From a checkpoint of a small transformer trained on Wikipedia: normalized queries and keys.
Each number is 128 + 24 x the weight over the matrix's rms, rounded and kept within 0 to 255. Layers, rows and columns count from 0. Numbers have three digits each.

# layer 5 MLP up, 704x512, rms 0.169, rows 526-562, columns 0-127
150142117167133152098125130094117125172142116089163147133159106140183141148176136167138140134115100083123167154109153120165089147150123095150154069127067112112104088127061116096134106156129116109173124167127121165121120141137136130160103125134092169125144121132113126110152120108145116125121142093117137117125121130110149127112130117153117120152126146131086159149149165146145090122098
111152125142145099111162126098137162122160151137102099128127113086132118128129131135118114090122161136102111145126121127132131096069116146110144173159121150145134096116096141102166130157141140124115158163137102170089100162125158115173141166117133105099093109104132140092145086090168123112162128167092116138073124112090137120120148153139126134162143109157072120128101112116096133130123
137101141158105116113103085147077151120153129143123140120135143155104143087127171130106112105161176196119110155118147141163131152122079117116142183118129112114148141069151130099134113106162119138101145140110114143121160114114159146171129079178157136112089145083108114111175148139116089125138163103135170158122126124136102127164138070143143113116094107127120140123161105114109163140114
129137146131184127145138123132134141137130165092101124144104142144124119133142106154101097159163141126110194136111166124127127135158163130156150088114108149094130120121134122137094130146157115149105114127130121116140092142137103152131156140133161123113143121145113126100099083106141104070163140135110130106100131139123116108134114107131142119107102159133143113149141144102137133084119
127160157148113141144138127131148133127150110124135133156112092102161140086117194114155127145098108151108131170146124135098119112154142118114159108141124141120143147136148101130117121133147158134120162150143111182101192140088170142136141108112127142170132137097145124117152158118128209110158171110117100115121118117133121097107113124085117116111152088132086127138099146125131115134125
172124132100109119134115097156108159100130143160125109152155087136134140079138095101128128191120119113180124164115121140121149154144117149117174138192142122121138142152140125151148140136176135115136082143080093127156195102094155108129104141131142101181144114100099181126112121181157132152126155105108132105135102136101125096136148190191150085130132111151128139109151127122116102180126
158103109119115137093144116088111125148158146133160094137109142105128115154135170157129145129096154100106128111130142138088114136124143137129146139167145124142150123140125103138142164121122123144135102151168120128087150103118122103118113127172142141158125134121159113130134158131152124118145122145107135143166109138122114115145147152139132096110179143099147144171110123093139173110084
121138127100106126135140185149132107169141122140106148149152161123145107104163129136136129135144168128095141087135140139114144118105203183105128133145132116176118122092121141138143123118121158130133100120135189128118150132105105118095148122130145127119086167116121105169149091096109116154137126166165128153090095145149146104130158135108096105164170139182128115151157128136108114151152
098122125131154135101181146148128174128193128145112115156102134122115152134134144128142144113128156118128130071141142130106126106173106141132100117101159101142105091129136172152148179147120141112164131150114106106164146167152154142097141140110134124126052123161117143192143110135152145128133119099147112103116142141154129127139095148118095092143149129148143128094149118131093153093139
117150119138106108123164155131121120109134128131096145148082125128122113142088100111145118147076135107130079128095081121133138129156092126163159087132163098105115148140111103132116153107131116135122148129118130093093094128135141125075144130111096146145161154133138153153105122157167100122141149149148146087161139121095087145097111136121104123128118142105110126127079164103134143120163
158139132120143116163140146151127154137123163132102146171117114164111150122158146109094120133107123138107148124106105153151116124135186135128126113160150128162128161147126111118091140090126149173126110118158130151135135125104131121121140136113127100135128147126113117107122159162130121100181108151105092102118083110107096143168136129108140130110122099079102074111123183154146111119102
113140125121147186101129102121148115156171135082109136122089174120149179110147117124141160143145142133167160110129108093113133158153148108161153116129140144146146168103108130087100113122144133123099167070108162138134130132122108146166096128115148109135127072133142139145127099195155143102155086135131161119143120121135153150122122136203087113137148116118129126122076100117133120118136
127107113116105097159149091120106167122154141192111141061157079121139105158127105153130145168156122149135122133114133160107138114152095112159126108109124146122104152142137132112135135135134130132133152146138143114131150189139165112176137097093071108130141096150151121116100136133154125126127183150155122124116086162111140161126200114147139147089126136123117106118132139144166102099143
096144152136133114137113136151150105100124129136143124160138130142136155102140125088114143138164131127111163110153083138087126140159115135104136103135142123173110119111117140147102100133147093141124131137116136119159121143149132163109155131157129179133145123105099120097120195131122158119135138132139126136111147158145120112108112108112118156164148121154119092134131160143114200143114
111123138135107119162124109125139134104141135129171095115082085149119104160111170070127157131131104134137118131132107192135139091142159077116165111165150105121100158120121115104109153107089201102117084139086145091128116109105139109066125114111135190145148134113130111148111163112093158141163126094135087137133102148103132139117120177156178139127110157123113124140131127134144143138124
093125143086104135114130112100144091111097134156147121137137111137131155138144123118161125077148104088140131095159134149101106170141150151110111087084088189173119109144119107082108143146154128148127130150137125103131137140108119102121137117118133157141143148134117135106118136141159128125150143089108135115151113119165119155108109112146183167131140154100086145093137122090162138147061
136087105149137127135137138144079135143126129121139140141063128122102077171153156092148114099131140121154129127127144100129124129131146186131113144133089137166105099101111145124130104147109154140131132112165125164124155085098127138144166119090096154151083128114089115125141126110143116152129121100087115140156150131114106117136117143130085123100157116135062158194109122099150122131118
131130145103124112088147172131118171129118131137129151190110189150120164128057151104173122145128125153136130099101120101143144150163118113124098091142139183125138139146164119131128091152122107154117125114118160121161136119129160141118140129113132144110149147154111099140173134136175129152103093113129139113161128121161085142108143168150102099144129130150067136171149127122114161152095
145107120140130109102175120120151144104158131110152121138158155116133150120114113127093132113095117125102162160138126118148135121090137104117136115112178100164120174084146131169178112133139120113114154149094159101110114153172067128110109133177141140139153140121122092172174089136094116066170131136113158128117156111130128121082119131125144157178124088125160157112147160137121107148145
137058131136100114165154087109079158143082148081110133082123086143091132120130100086106103171146129105112102105158163147111111101146132141110164161120112171075122141077100161125118111123136115067157129147102106118106149140157137101143121146125142134135111144104136124106129158159147165154125104144106167141129139106145154112150129126129119154099078107109148149105118112129093113143124
157105131116164087132093152115123152130130165101129130086149135149106131112116174138105069119123119158159126130154146130128116111100145122094151121167107123132150123139152132139186135136129131121150103153142152168090096120096101094142118124132152127148089111118111148124060121103116134156166146147189098126123136116130127135126113107102102131100178143111138145112074136138128112155127
140100168143173119093118154154134123114119173102136108111126111127140134114154153141125104130082113137166119100139157161121084097134147078109117164133144159154158127118132125111138124113150129126153165110105102092117087050132129141094122119114094120114135132108120145153154158131143132113133130112142143088099117143107161129110131145140146110134137148160142139174137080098135101120136
091120114142126169144111146139151157140092131123152133142136169137108155169100086107190178130157145123118144146114111113088090094135108148076127142145092158163157131127087092112128153139146125119110093102112161131129155142128079102120087083135141120131123149090133157122141142138108140145092117113165116121138129146147118138137131078073127130132160127110122150111123157116123150140123
115135150164129122138121102095152143127149114120124106091137133109103118124131178164094125132130113147163135142074119104108147114159139189118124119142126143115111162142088117141106147133152185120131143113136136104082119081112119120071170103070138154099131101138142127127097131109138116153112112122133126146090135159157114120139073135123147119069120176119121151152098148117128104180120
136095170135136135109166152146123129147145110140143156160133102140089133129136114109139120147109112164139118129127130117057106118164085132169117114123119132185146147114109150134165102084122104155151143150111139123161127172139123129108138149087114149087162149147107110128104133150097125150156131120089131159119071128114142097134139130135131095118114114117155138129168105136151072129120
120130135126130109115129122093135165164121115104164154166144117106158129109112105139136130153153118122144148110103125180194146116170146113134085120152141117103104129141126146156135088098100155168136182151087116136121143149181147126139135177146098093130126140143140155188128111177128160109151121147085144131158092163100162174126135137121115159130163150092122175171089126177145144108148
108120155130097102091109123136121120150121131116124158108133131138133118122165107101149112149114130134115152152160122171104130200089146172137129125122106104131128158181115113106132143166134131115114127118162152137150094154085157113125130166127115119108108121159105091097120157117104150143124126102093135123110104104115131142121121107100095147168110132138122117141103096110175109144127
122168147172155090123116139104121128134128111119139108110173106084120108146138164155138120116160174103122132156109147124147122139108173169154128116129091135144102127157124171107062152121104102064162177145156090164154129119128141111115129150121136111142111091192136124100148153142159101121144161131161124144111155140148118144104125142131144114156119137098111101136106183135088116117102
105127130124135142115117123104122151171102106122115084131130107117134164131092108106089140118119164093108082102153170096148082107070119150126180143142104127116114155176136101122154142154145170131167107139118078152131091165114114085093139142123148140154176135120131077156159154104104119171107182142135100129129153141147144113164111098144108112124133139076145127116123149164131097131132
133119146146138175128142144132125148130129121130127148080077132118157117111126128145153139086094134121112088128103147145113127157115133097136142123135118142117120121091128122109112091120111091115086096102130157078140083157135153133185152123109079121112128182104153105086151152100113136120066126154139132124149132129156077108090189094150141147140106148156141113128117175119168159126121
087126126129135089159150137123165133160088121128128107108121093108115094131129123085148105107116151119127123135159115132171107132117123148125136122156144124174153125149133131121123161119163037186165140169155148086096120130114157150099165117159083080116129111099134144185135190204133134170107149132170105182131141085088145127094119116121124146124146145166174110136128134122199099159139
139126107136152101155139102151128154107104102110110150137105144113086067127126156102131089103101149167102130118111127135160056143119123122168159105109152161157139165105106087130088141114104181132133162116094110109089178119150128100129110152100129090137128131141068127124118132133153143152144109122115126141101156075176118097071115118161081140164172115182121161120168150188107123090179
100096127119139113148150187108101092181133088126105130134119153130144119155188163096164128116110104136193151120109166147137113091148156120104121127129129117128141121152107112136131114137132139076135154144077142139117179085121078157112137115119140133133150123098142101127095120095101100182115119124173145113151105136142080102120141115174126088112098106092136118106143132171156140105169
074096138144077141124133145154119126176138099153122142091111154124162117189104136118106151123112100107145115144144077098177116145132135161114173135120081121119152113147179086106110142132137131133136130135132134116160144092138112153172152127106086112162104118143121121129092081100130121132097156133085102117185148135119072085094123141121121113129122131126146146167131142148168140143156
098131121160083164128078109131129119144123135130142122119163125076117137128128191141148127133120099124187121157106145103141126105123142164121113123156169112147122147129128121132170115133137165103154072168126122108121135141135128146151107147172092103146091157163135126142086122114073140136156125106131086119083129140106105137131109149090139136110099149139128131122125120112086111126133
167145137153142102153085142128129110172133160143152095139093136111126155116104195159142110127148141156133118136128116104156158143110100123163126172144159098134147123139171136131129129109144103153124164106121141153124108108122122104137093157125066149124141121158173148078153142131113136152138115109087147086151182114138123129152174142169120171098112122096137152134152138116149157118141
121141127135098154120119133098149130165108098132114145124111120097100113147135101149131125119120152122156148116143110132184140156111120126107096107134159122109104148100122182132166136084123114109150148174080124110113120144113107140113118148136100101089116121115106144135137119195116148147153119078131153203121120108114171164127133119130079107139155143166148116160128133110094168184115
# layer 5 MLP down (transposed), 704x512, rms 0.159, rows 526-561, columns 0-127
160142121156071133091130123086090088159129106097146142141169115161128131149109113154125124071134118117118132122141102138168109111138120099148177093147117150155122140144077129174147104089138139154122097107112085126125140170138136129171150111156094139122157183123130168106141157094164145141105100123149159097140164126118144131130107090100137154145131182132097129090128119131173102126120
154094111127152080154104153132143139170150113138096096088112161111164116118112125150087156130109113091116114119110120137139112105130128111094180125144178157141137105135111083081161159116121173127166123134127095156113072153144160104115117126141094131111113136137183123167151082116137157117112146110136127138103159104103116122102116094119115101142123137108104093117107108095109120122129
138123157129107158112108129137115146146116136150065138097105130116079186094135106105154180124138165092164121107117129071124109107151112092126099165152123118123154119138158148117115115151119079131140135131140126119121140073158124075137072077171109118075115127095140161122163144168112089131133158115115153130105157163144142150117084093142091121125136121109090154122166108079118143141148
125137132104132117071131161133122103138136151111145140096102142088114140136114110151142086081120118127128096114125093084115116084136157225129106152116120096113143131153113132127145141167177150136148114142153118108139138156122151150136144107096114161127158135140104161144161093136138134112163134137125111153098130101155123130113119121040149081143137138139113141181122120109142107123127
113176155144124155122103117133117130059116149122114110112098123123137121087143100097101114152137163085121078134105078140160123135053136149123122185108067110102168125148148144118129092160142146158133149135137094128150108151164119111145124117106118159137147135146148141160120147096082189149128126055113091074112099118089108127142149106163097083148127171127147120067129131072117165130121
132127115157153133149121084118135143084127101110145169144120126129141109087087116108145136138121136147148145135129155152108120123125120115128150156156142103170143100124144188156098110168156150168115096147130159132123130140111146079142132155137120106128115125126099113110140169173110167134139128127123097116117111137113134090099130182134126125153137142101098114163166089112110126124150
142104114136124127136141135092142121096118096127099078148121146100120150136096134103130120113131146156125158094131133115131105119140116091101157142141151089157098172107151131133110139102082143161146142091114125141156100133123158143135096135145112121119125114128124139133110119137100098113097142137103109113092143059107119156141135127150155132062090133116143124130125113095158114102115
155179113138105174125147175146113145116154104132158136101113160139118119092096084145144142151123165188113117165100129132105156144108135116126107109153121115135122145138115160153122125121103132210170111129109173167145134108138119095132149126113150126117128130120169132156162107099104076114125137153146126139099141130141106108172137156171117125177083104144142131120131151147162115129133
103115127164149126158148153133109114150140161130135118137136151109158118112103153125135113106142154092148141123089082142130166093062096083145123085098147112134119128152167161141118143139090126157158169097121117093097097135121152113143175126160112149095113131147080086102159128124083132147146108133150122133157140191171100089110083204126117143116145130109158090132140124136136109107121
148143134114115137121086085113096136149151120119123121166101117111118150152144113152106100122110166138140144143138102145102165135124134133097133093108108092128112103108116147091149117103156165102125139138075151149145144128109108118147145094128119112133134133103161145135155131131121102132157124104098111140122152146175129139107149142131110178115159135120146139133112120129156133101112
153139153100119141137132170162108106173149161158125131160091145095150170113077140131117101132112155119180112130096010168129150117135087121131117151131120154148118128160161092116133098132115092132104127168088110139158125132143124116099120108129142154122146124125131125114128159139122164137132102166069132121103102133157171140093165165140171118194136135114170094084108067114146128142118
106113131128093137148139147089117085052126151089167138100140128128105122109095108134161111094121124145174123119129123138112144100106158096139134135138134132119092124079074106101108167126123070154098146126093119138178162136110109135122139111127137105117100156155127149110088122174144134076122114093138112111127132122114143099170134118165139139122122112105137138112133133098142087116122
129124099167137069122084144155136125133109113144107123153111102113137141086119191161105123130140131136089162121109131128125122195101110104142141143167146141107175104114123149113114133162128101116120094111100149126122192160144116125087111128142089115126119105088080100152180121154174126143175122144126146128119173104122104146141150136122131141120146156140076163181148106106101110089115
102112177121167144156110083161136155108177109155123102128124098149140149138136162102136150142125139137119138138110138159121118106144115104097105145133145098131132130147119122130175127141167124126099068105139118171156128118151123143125119089126070140100149141086122117095098141145137151161112157120153171147118115116149118097124090105127115142117119127137130089151148111132125155132106
149111120119115119152139143135100163156121141086154094178125135113139117113140116143125138163113101118146152142097166154136144137104148113170146182136051113141126126120128111147117144123167146106119139133105128115146126118145150083131117129107122148162137175098059140155116150171105171142133138135108090150129133143140105159147139081133124126123102164149101079099112076132131131117147
112113131114119136089168128129137108157130139099132146116150133117137140123169116107145088088162113111156143117121126162135075151133193132102145128114067160115133109174109104111128182123146106104114097142116112101078134150103082085129119130120137172164105144135154079111133188154164134101145139131106084132157074128101133139121120114137128125135109092092119115105164157134128150138101
141103140140122138118115115132097127143124139136078108138139108119123162082122136144123107109134148128109124091152124121111136121182119126136115118096126122098111165128128134132122162110101183144102129132127086096160106127132114113109145141159139163165110128116131139150152112140142163130117132127137165092140143102131134145162103140123166118143126108149150162167103138135140103141141
123095137169165096125125143149112115100113124094167145140144109156184185123101150121144076148162119168122117148108154097112160093130178131133124113119134119161126107139169143132103146119111100121098102092119109131136109119133074156162138105082155116100128093181093152109142141140151096143129117091128132113176089087136123102101110136109113112109130155127156142101126133180130172165111
122101143103100162123154124181123100127123102132165138143158127160150144118104185130114152127139108101105130104116116108163140121140148141104101085157134137090097132090109152141101148153119171141128099132111139044122125149117081159074106155117136119092140116175117110132112091110119112145159091099102144161172119146115123129110130143125113119128127100134145151092129141141132094129135
137152139115102144140134110140120114136112131128132142103135109156116152113126126116123136132086106111152128112147155154115156136146132098123133139119132145142109154105145115152114129155140168128123158099130149082116114121106117142145097123182108157171149091131114150158118153118146085090138133125152153145158085109108102138184113119139125069140101088154110166127131143195112145143113
165136103140137134140117116106151153173136142155129116094089123137145120089133113120080077133104108167099137135135141139114130098120118122070126159135143112124135145102098142141116114138165156138130091117151112113081174157129127070132153111113139151147134143078092146110136142147115124118132140133160103146095153116139107130133093142138112130121115147116125168118139165149151115131132
141115131156130138126130119105114102102135137133142103146113107169131133116088104096164120141125099135159154111122161142159146129106123141088135141139124134125116116153110166183096124134134110148119159141112142171123090105165153143115128090149114114178129148095137126167132107108104127105100108138124132101159100096104107147177087163131121123108124149093118070120125130151112118131108
080147127156138120112167134126169185110159149159129132084149130113095138131107136106145138141138168175131142128116128155135124162169134110129160136120129124156104134136109120158112157139104157136149113109132125099131111117123123099153111124097119161170145177126129114140139128146127065162095122116163150100141121155153141180140110131128130083131106122141157145132176147134108121134109
164123150137111130125093127101105131153095135118139171107111102098149154159116168158160103177142155138101139080105147141117164131124126157130121107148117124109098118150095133116124167154103115134113156131128158155053118152125109165099145174144149112143109144159102145143125153110137096112121140101114142109094096156132146130135099078141125082120146145167128140176078114130148104106113
146129162174140098136170132155176124132134085171128074154128155148166136182125103094146090124118073178135181104141132102157113108131151160135132107115135142181171107068106114129133130124151130100165148153144090135139132104138143125126137164113128110120135160125074082148130133123123149110116130100104120107122120109105133150065177109106158141054136141107121160145132109113150138115135
149110070169143104112086150123110138106086124151159144138120106156167145167139130133115136114174116111115174142142168125122106155136136099146139149134114121149134119136140152100082146115131143125134112146138130125093153139145119113144144108132144140161158089146114152135119084148123143118141146093086183133129101112115075170115124144100125146104167131107112141175100107116158151113115
118125146122169129127148094138136112143162115123189126132122149134135134069110134078144141154121111155099137154122078151110148121079121109133144117163137096125166142177122120124102098160115113154121078128119104114071088163144154113103130138148137130095156098148157128135128108137131121142149136132079094172183121147122120130067127167103151111160115113127140161128136077088136128061160
109106129127102106164091103125127129107120152154143152169181119163135124148153136131136111117136189118150141133109090123082118145093153121089117128132142155115151116104089150126115161089105123141075152155106118145111100106162157116128148165146118128122124135122147072111128119131113141134110144128134070120090135092114149131138110122116141146097149126084111088127121151109164124096106
097092108156169109180138114142132096159138122154100118129174102152064160084102116142122132101116096110102115122104156148127098073175133124143148128170130127157123149152121108132152155148118132144117159131100140137136129096115123105132092166130140144149111184136182120159157157120151120126127132165128194178119124109093202140189111116140108153133149128159091184114131113127123117183115
097120117129111127151145152133141127108125115171107111090121146140121090114137116077107179134105144120143117139123149148151156135132115140128126152131130153119111124158115139123146112131120118102107118140159100122097131120119212120144147140141146104113139173156126130093136159130157109148142115122128087127141129110122118146116120080151113086132119137124088137116112107129116134077062
131177153156146076152156146154115146126142151145152113127117102132097152152104109123150113120124132117115146108086046098148132109139121131085152138135153068166102160150155068136070137157154142138155120138119128072139108137093120165123168130113124100161132129152117121133180152133107138150102107121159127073119102109156145132136155107114138159151127117114114149066140119145091126108100
122176145136110116113109119135111143138127115138139169129094106109105146114195084148149141097135093112140150156188160188089112118098102127118130137149089103139119161157132120164121142179145137123189140118136142124109088156114127165145118126101121152142115128153146109148123126142135117120109139095122114134196075105079133158129140154142148087137119152114099156170122128118091109133078
068148150115124117157137167130139102181123118115067121150116106129115101133099147115134154134107141090127131136161105167133099121179151149123127112090173119144102141125137114149100146132154148126128099127120125092126141121148138087158108111089078121144108110141090173132140110107145152161151168101110143111182168144141141148057128152116123108142141118105113131136095145152110142127154
131133139087119142143190168141105113139088169145113156142175144128152120085142128151105128110135190125136097132136095079126150155126134162130127135139114111093084126124126159086152080142125127120126114165108098128123109128115132099122151121120096128130107118199106168121157125134095108102162156125138088132107139127111120098104099154132142119157112140152119127121112136141128113114119
113158146147143078130144154116144165102131115132153108062140120126110126157151063124123131118147132170147126122122149114144098135114154127156128177149115120149141134162127167114116118092125111095119076123161134121164116069100152131170158122101118138159121146109102142189121107112151117121108109131188155124136121178146119114133121094159119123133137125129145160143142141128136144132145
126122140140094188110095100137091123151164146127122039125149102146139107100133100154112170171139101140133098144118106162152136137105131101122177130111151115136072117105119093148149178135092121105167115099126150131104175138103152148128108143129127106164118129126136177121149137131120114104122114154141121137113109124121141166123159124160119112137143136147119165115134057146123120103105
# layer 5 MLP gate, 704x512, rms 0.157, rows 527-562, columns 0-127
141126110132126134126083130154148109160091135139134138159152152157145131098095113170103101137152087127116085122121128127146070126139097120113090088173101115068115127146166128124169075148102129093140128130112102127164154138159123125125130088189112153171121112126161167114132156110129124105068119152139149095145141092117144127130179143131148105144151147163095147147091108123112089124136
142129128145130108138118106116118118163144171151193163149155088161151122176099171108123130183116121121122113134130111129093075087121129140133109109136161130131141122102141121128161127151133126096110161092144106097130117122128119086166176152119126179153131121088121098175105138149185140123108102080095161101119168111110152169111170125137140146184123131139072123143125125130126168159184
159102097120110172127111099092105125167151108071132125089153113131133089108110144066096151135129121116138095124115140129143122094138093102103124148136108157138147145157155154133178133152146109160163172083113139104161139124126156108163104120108075149162099104151165103137137169126129155102096116111151096106155141118164090103148170174131154122154180118151127156123122139100137118123148
132162136175100168157114109105132085146125102116158156131170125128146110148138145121123152137148149101130131152131121110100071160131123123112120159059137167144126127112105128112124125126140107130145118089139107131116119154151118131096147133141101122123147124140157110118120110182179106103120145184097134142122134146103168109131140149099133125126102093098138114133182151119135118141131
142135112123138085164100166124086128105106117116144146140100099126129112166154137140128123100112145171106085084141151136134148081166135157136095164113136115137132112136103112123135156099116142136122145124146140131138084094145138149136131120113117156150113128092111122122108114152140109115143123133117073123113147109154099104161116189132140121168149162126118114108112159131113146158121
130139170133141186151124126125132125118109108059125144121166132204134159174169113123108104099128165110124157122120107148130122080099107144156136114159116126116088120145128136162107168142098166150154124114103132124144175103168150104164164152109111136139131112119132147095126128108106159106087121111126122137124117114134137153184126114116116136104122128097112139089113092170161146103143
118154140104159136150109160127130078090149122144117093139138135111141089165121105124139134126145085104105084102133121168138144128104142138107138129088140078142131126102127155150129135142068113140155119150124139106109133121068120106114170118127170119127089151107131102123127106109134116106132118131127139133147068136106124118143114137148145117176114105150105122162172117107131155146133
131134106158109102139118114116142151086117088145112130149118102101090123162163097159115116110117150134106127152148120117141149163135109104094128115131107130133122106066184156145135134125132135139095124105101096147127148092143148168123137100151099138131092129104109107158157105131162142103088124146121102108126122121180118165087110129158136149164141110083140127105164115119122122155105
152115087145125105090139175152145088125111122124104117114143127132112161112132128147118116129123113112151117110125171140073100110103118121148132157152133131135139103150127145121158142117145109134152087154130153097133140120110134123110111131138117133188122112128115118101126168134117080119122127103076132156144101103116102140132112115111162129122116139122169131096114102149137108130121
128095132118110159110102093180140131157160080100129123108148129116167108165136125122145167154180172155179103157151111170126117123133174158148125131104161106107152129135122120139199139143168055130110140088082155123105135086122163142154094139152135120137070113108076154152169139136125114093093129102131141110117169131118152148084179104121144125107162088115109118065134081146146099160117
133120091155147145140106119133160104145112086138123113135144148154104148090128126123161086092119112097165136119124138118199149150147133138126154157126143169115128162117153122129143128129121137131103181140114143123142117099114123139132124178162139110128144133078149161103129182093091159103117140151144107084143144148146122128142141112114142114155107124153115085147087121116134121142098
104131142078076119117135147119111135124110129149157089133134100078185137172152115138135098119136118149123131144137155160098102155131151144153132131123127119145118115103135140091151115133136106133129132145090152144153121138111121096088133153120128086119095133178102160137137121106136140135150107148122134120143115134120152132165137111115116098157138167138149136128118100113129120105110
112122135156083135125145139104093077113149101105120130175096139136086147178119124091083125144106123127131127115117106133108133108139130122126110155134117119145112153085101092081174088114124122155145131115097134132103137118133102153151142124159135093069099176121110116155075166143106152121134156143127143134138158132117145096104135083098148117121122100116130106117150099114112168098083
174071137146164116158128070112114107122125128118140159158089133134104097118138098192131115147125116156106171149075108120146160122121120142111158168156121135124100109158092144143140145122119142150120129124100150172113153118187070162124156124115159154094126168138154148162105135122154124129100122148130144134185109134085074110175113137159101167121157148119100100173119129123103090090136
158126093155128105130138151130115153117119145151144107116108129136107136128104172136136135128126123120149140171123149116148157133126149118156128173136148120063145181134135129166135102184114157109112131096139109166076117095115149102137142141189131153114110110148112112107147092174100143137141168160094161064133123155142183103141171088110113116111129122123106137157143116156132126096180
160169153091145111134156117136136115138116099144144120100100096128091145109124124120146095150140135102099090138088111123171105101137116142092120093100154122151155139108138118130094120140111109161172106135109123150144131148085192154136115152127134095161144113122110149155118111140080119145076098138144134130089115117165144126120127132107149160122159101170111167179157088179116097159159
117146091114127109144150108156140115153095146117114139146105127144096095113119130134157113150129139103129092131115141116145159116125121172144155089109131141117116121117174145122160111119106146112091075131111111133094120102124134159139147127154148129118121151135119131114137136125157111113153183135141129138145107156154105113135137157153116091149159156153081093136176104149092131104084
101141136112141168128141131106171118132130134106171113155146107127099119139132157125128181138131137068121137084122124131155126114113117118102108142146112163113118113158117145105114109108112108136079175156126127129117124180136126108126111118180164140083158122127124112145140070100110149132119118122136123131131124142148130107110151138112145113168162105129179130128146149097126160117114
130126148084086169163125081133151099101142157096131102095153111096128114121136143154145109143167153152154087107164130117143090116151097142088125124078077114117108151139128139131156115100129117127169124137148107117141097126163115094118148161133103128116164132119141128144068139116101077107155144156131176140150169145089121094156141152116129166128141104145129133112142096155098094136134
134109102161165135150099134080120160103148153112107120121125165155135129111123156111138120135128114122083143108144135155116133100138151074150133133120110159124159146156144084131187126113088123132112131137133125156135165139160125164142110094107157121150120142099159147121131118133157126129144140124137148128133096106142138165144105113095139135124103148121142150155152149167096167113104
165152155116075137139133114103147125135150138156101116103136126153110119136144149144101161126131121118116126115116162126122119116128128120163140120121152130118149105106121156134156120172120084111159131133141112134119123158124128126125117148114145090127123127116155123130140113088123133131104108100127155121127137148120130123130127138086112163141145125138094106131103109133180135145148
170089102119136105127119168145089066136100123118164143127135117137095118119139107129093079153106127144135065148149125156177126127108150137160155125119111112126136150053172125143089086146137143099075127149122162089113151146116137162079150122128116110131098141147151142163124185111102153118149137093130175113108145114158113140144147150182149099134107131131149142144102109110143117150118
132116143146119125141124106132105116135115090103115131118136148091135174149120175160139127154114141165138099109096103096116119113149154132090157127128120138133158124135158130155124161106103145124171194137164109126145142077132110136099141127100119105163157129103139104100132145117107092182126115108140123148143140147161121103172159116098127100105133134119133158130162116131111049122112
133161118144158146143093154118153108131124127190093126099117134132120119153129125123133120128084114168093134140107146166117153083151156101125145150107163138145148111121135104149129123093091116096140116145129115155112140147135116142109117100165159098149102091123130154149170151114120170111111155110116160096141162138122150117099161098105177115101099084145103102086140129141131146152137
160146163155092091102112124138125157117151164103144096146152135142123127069114148135159119101134113161106131150115130085138160135084125124137175163164130144107154123124114134179161120152155127117134114141137115118123129143165109140127145128135137082132160149149141138145154110102118106138134127119092122136184114116129122121163154104166123170113132139140167107141139144143156167110095
159135135139123104128117119108140074114122130135130137118121174113137126121158161165138092125172129125109149159149105147127141120151148135133173143133087158103087063132146083127154140099147165126138133102141137155093114137122126162081174155159137131128131192116134133182106164131155126089148152140124181137150092103115157119094115133140154149142114122153154137117109117116148138122191
124165137107134096139142170136128132153109159138121131125136152112140124152155097127133139074165150120119124181151153098096107138127111154161154118113167141106146129141152141104103119122077143104130148097149104143124103119148110093165068149133151143138099159161164109123140135139094108120113136145141090136131154120142070136145110135115117124146119138115091123135154158165146142077112
113115106105125153176145118157174099145114126110125154110094106093122129121091077140101147137149137152134124147130108090129115138123121077104106175111107149147137184103127115097155131120160118140092159150132130124153144105154176145103153134095138144148141140163152098145103107153105120108099122124105152147129129122133122087176126180116128102130164119093118115137138137145142152145145
152128142108105134142141148094146121124108085109147125131104123109059110122177120107098097170109094095107124124145139107121105066105095078143132144147155121166123099147122075142099127128153184114164154103118090101140114108141102168134109162113123143139085186095126180167080140103152141085118135123136183123144122110168148115145170152095074149116128105125154123129171128127121137175138
123140128116114095148119119158171117148139119094158097073130126124102122112150092095169116101130154158144127136117103113150145156161154146152135137137128128143105125167101089134145129101118110159135166189132173104143137123119160150122151121147100129134094133114128144136131144145151099130092153109133144134123101120150104161108162119108130168130108145121120127095147124159166128131092
125171108109120086101139125159125161096107130080074181161153154171083147125170123126167118112163104195099171143121082160184041150120082105150162159123093110114151124130101142147128138120109164142091107169135135128108145155095133113127182147083055103130180111119107170134147161126137111170133149148141139139133136077173105141080088153173138128141171117108144124163103120107106134110127
062135181093131154172108129128147150086146115165066149134108150162093073119117136108175149125143128093144157117163144137122115119148140140114135137125140135106149099137140086150157117138123158121128117112121051137132118132166111116123155105147121112128084158149127134121126122130113177147143164137127121076137158118146150110142176146109132137122166129087120091161133102102131168093142
160176129091152153151069064123133095118173140119140086174126108139105167094150154135123120098119112139110128144096117138152155151117132119130150124114136173106118105136143154057120132144099111091056131071133107122132110165096107142120144119131124106133114127120145148159120128134139137125141163123130180158102131126113104153171125104150182113145145105136115090120144156081146116139119
142140155095113129125124140163181110106146162120144135163139141116119162073144103147121096074154080086102144116117115196135135096107114138150112107126128131102125147138132115133141159136128129141143114116141112151159117133132134127141115145145104134124172112160151134157135103129123156171115121166138162148130106131083090130108090116164152112162136142135110114159152125124142175118148
101104152074147129119140083123091089129097119158121134110183110127115099151151161129121109115147112111125115108118148152114157165075118119170115150129131135115167111112146185113143129142163131110109143117122090132126117140103147110067144156157124126121126112146123114117150135095137176113164161150099128125159129164126105137148106134130147194103124178109109115123093138185121125133171
115140099127159165089114104136133087128115130132130136089119128108121112132131100110158131121114161132148124118105146166153141146097160111147117114122130147114114157120135143119109097113113104088138110120138129147157126134080155127113141150154141136131102116125125133105137162153098148115107112087104148127116120089120127150145139134132136132164183144151142114145094132133099139149106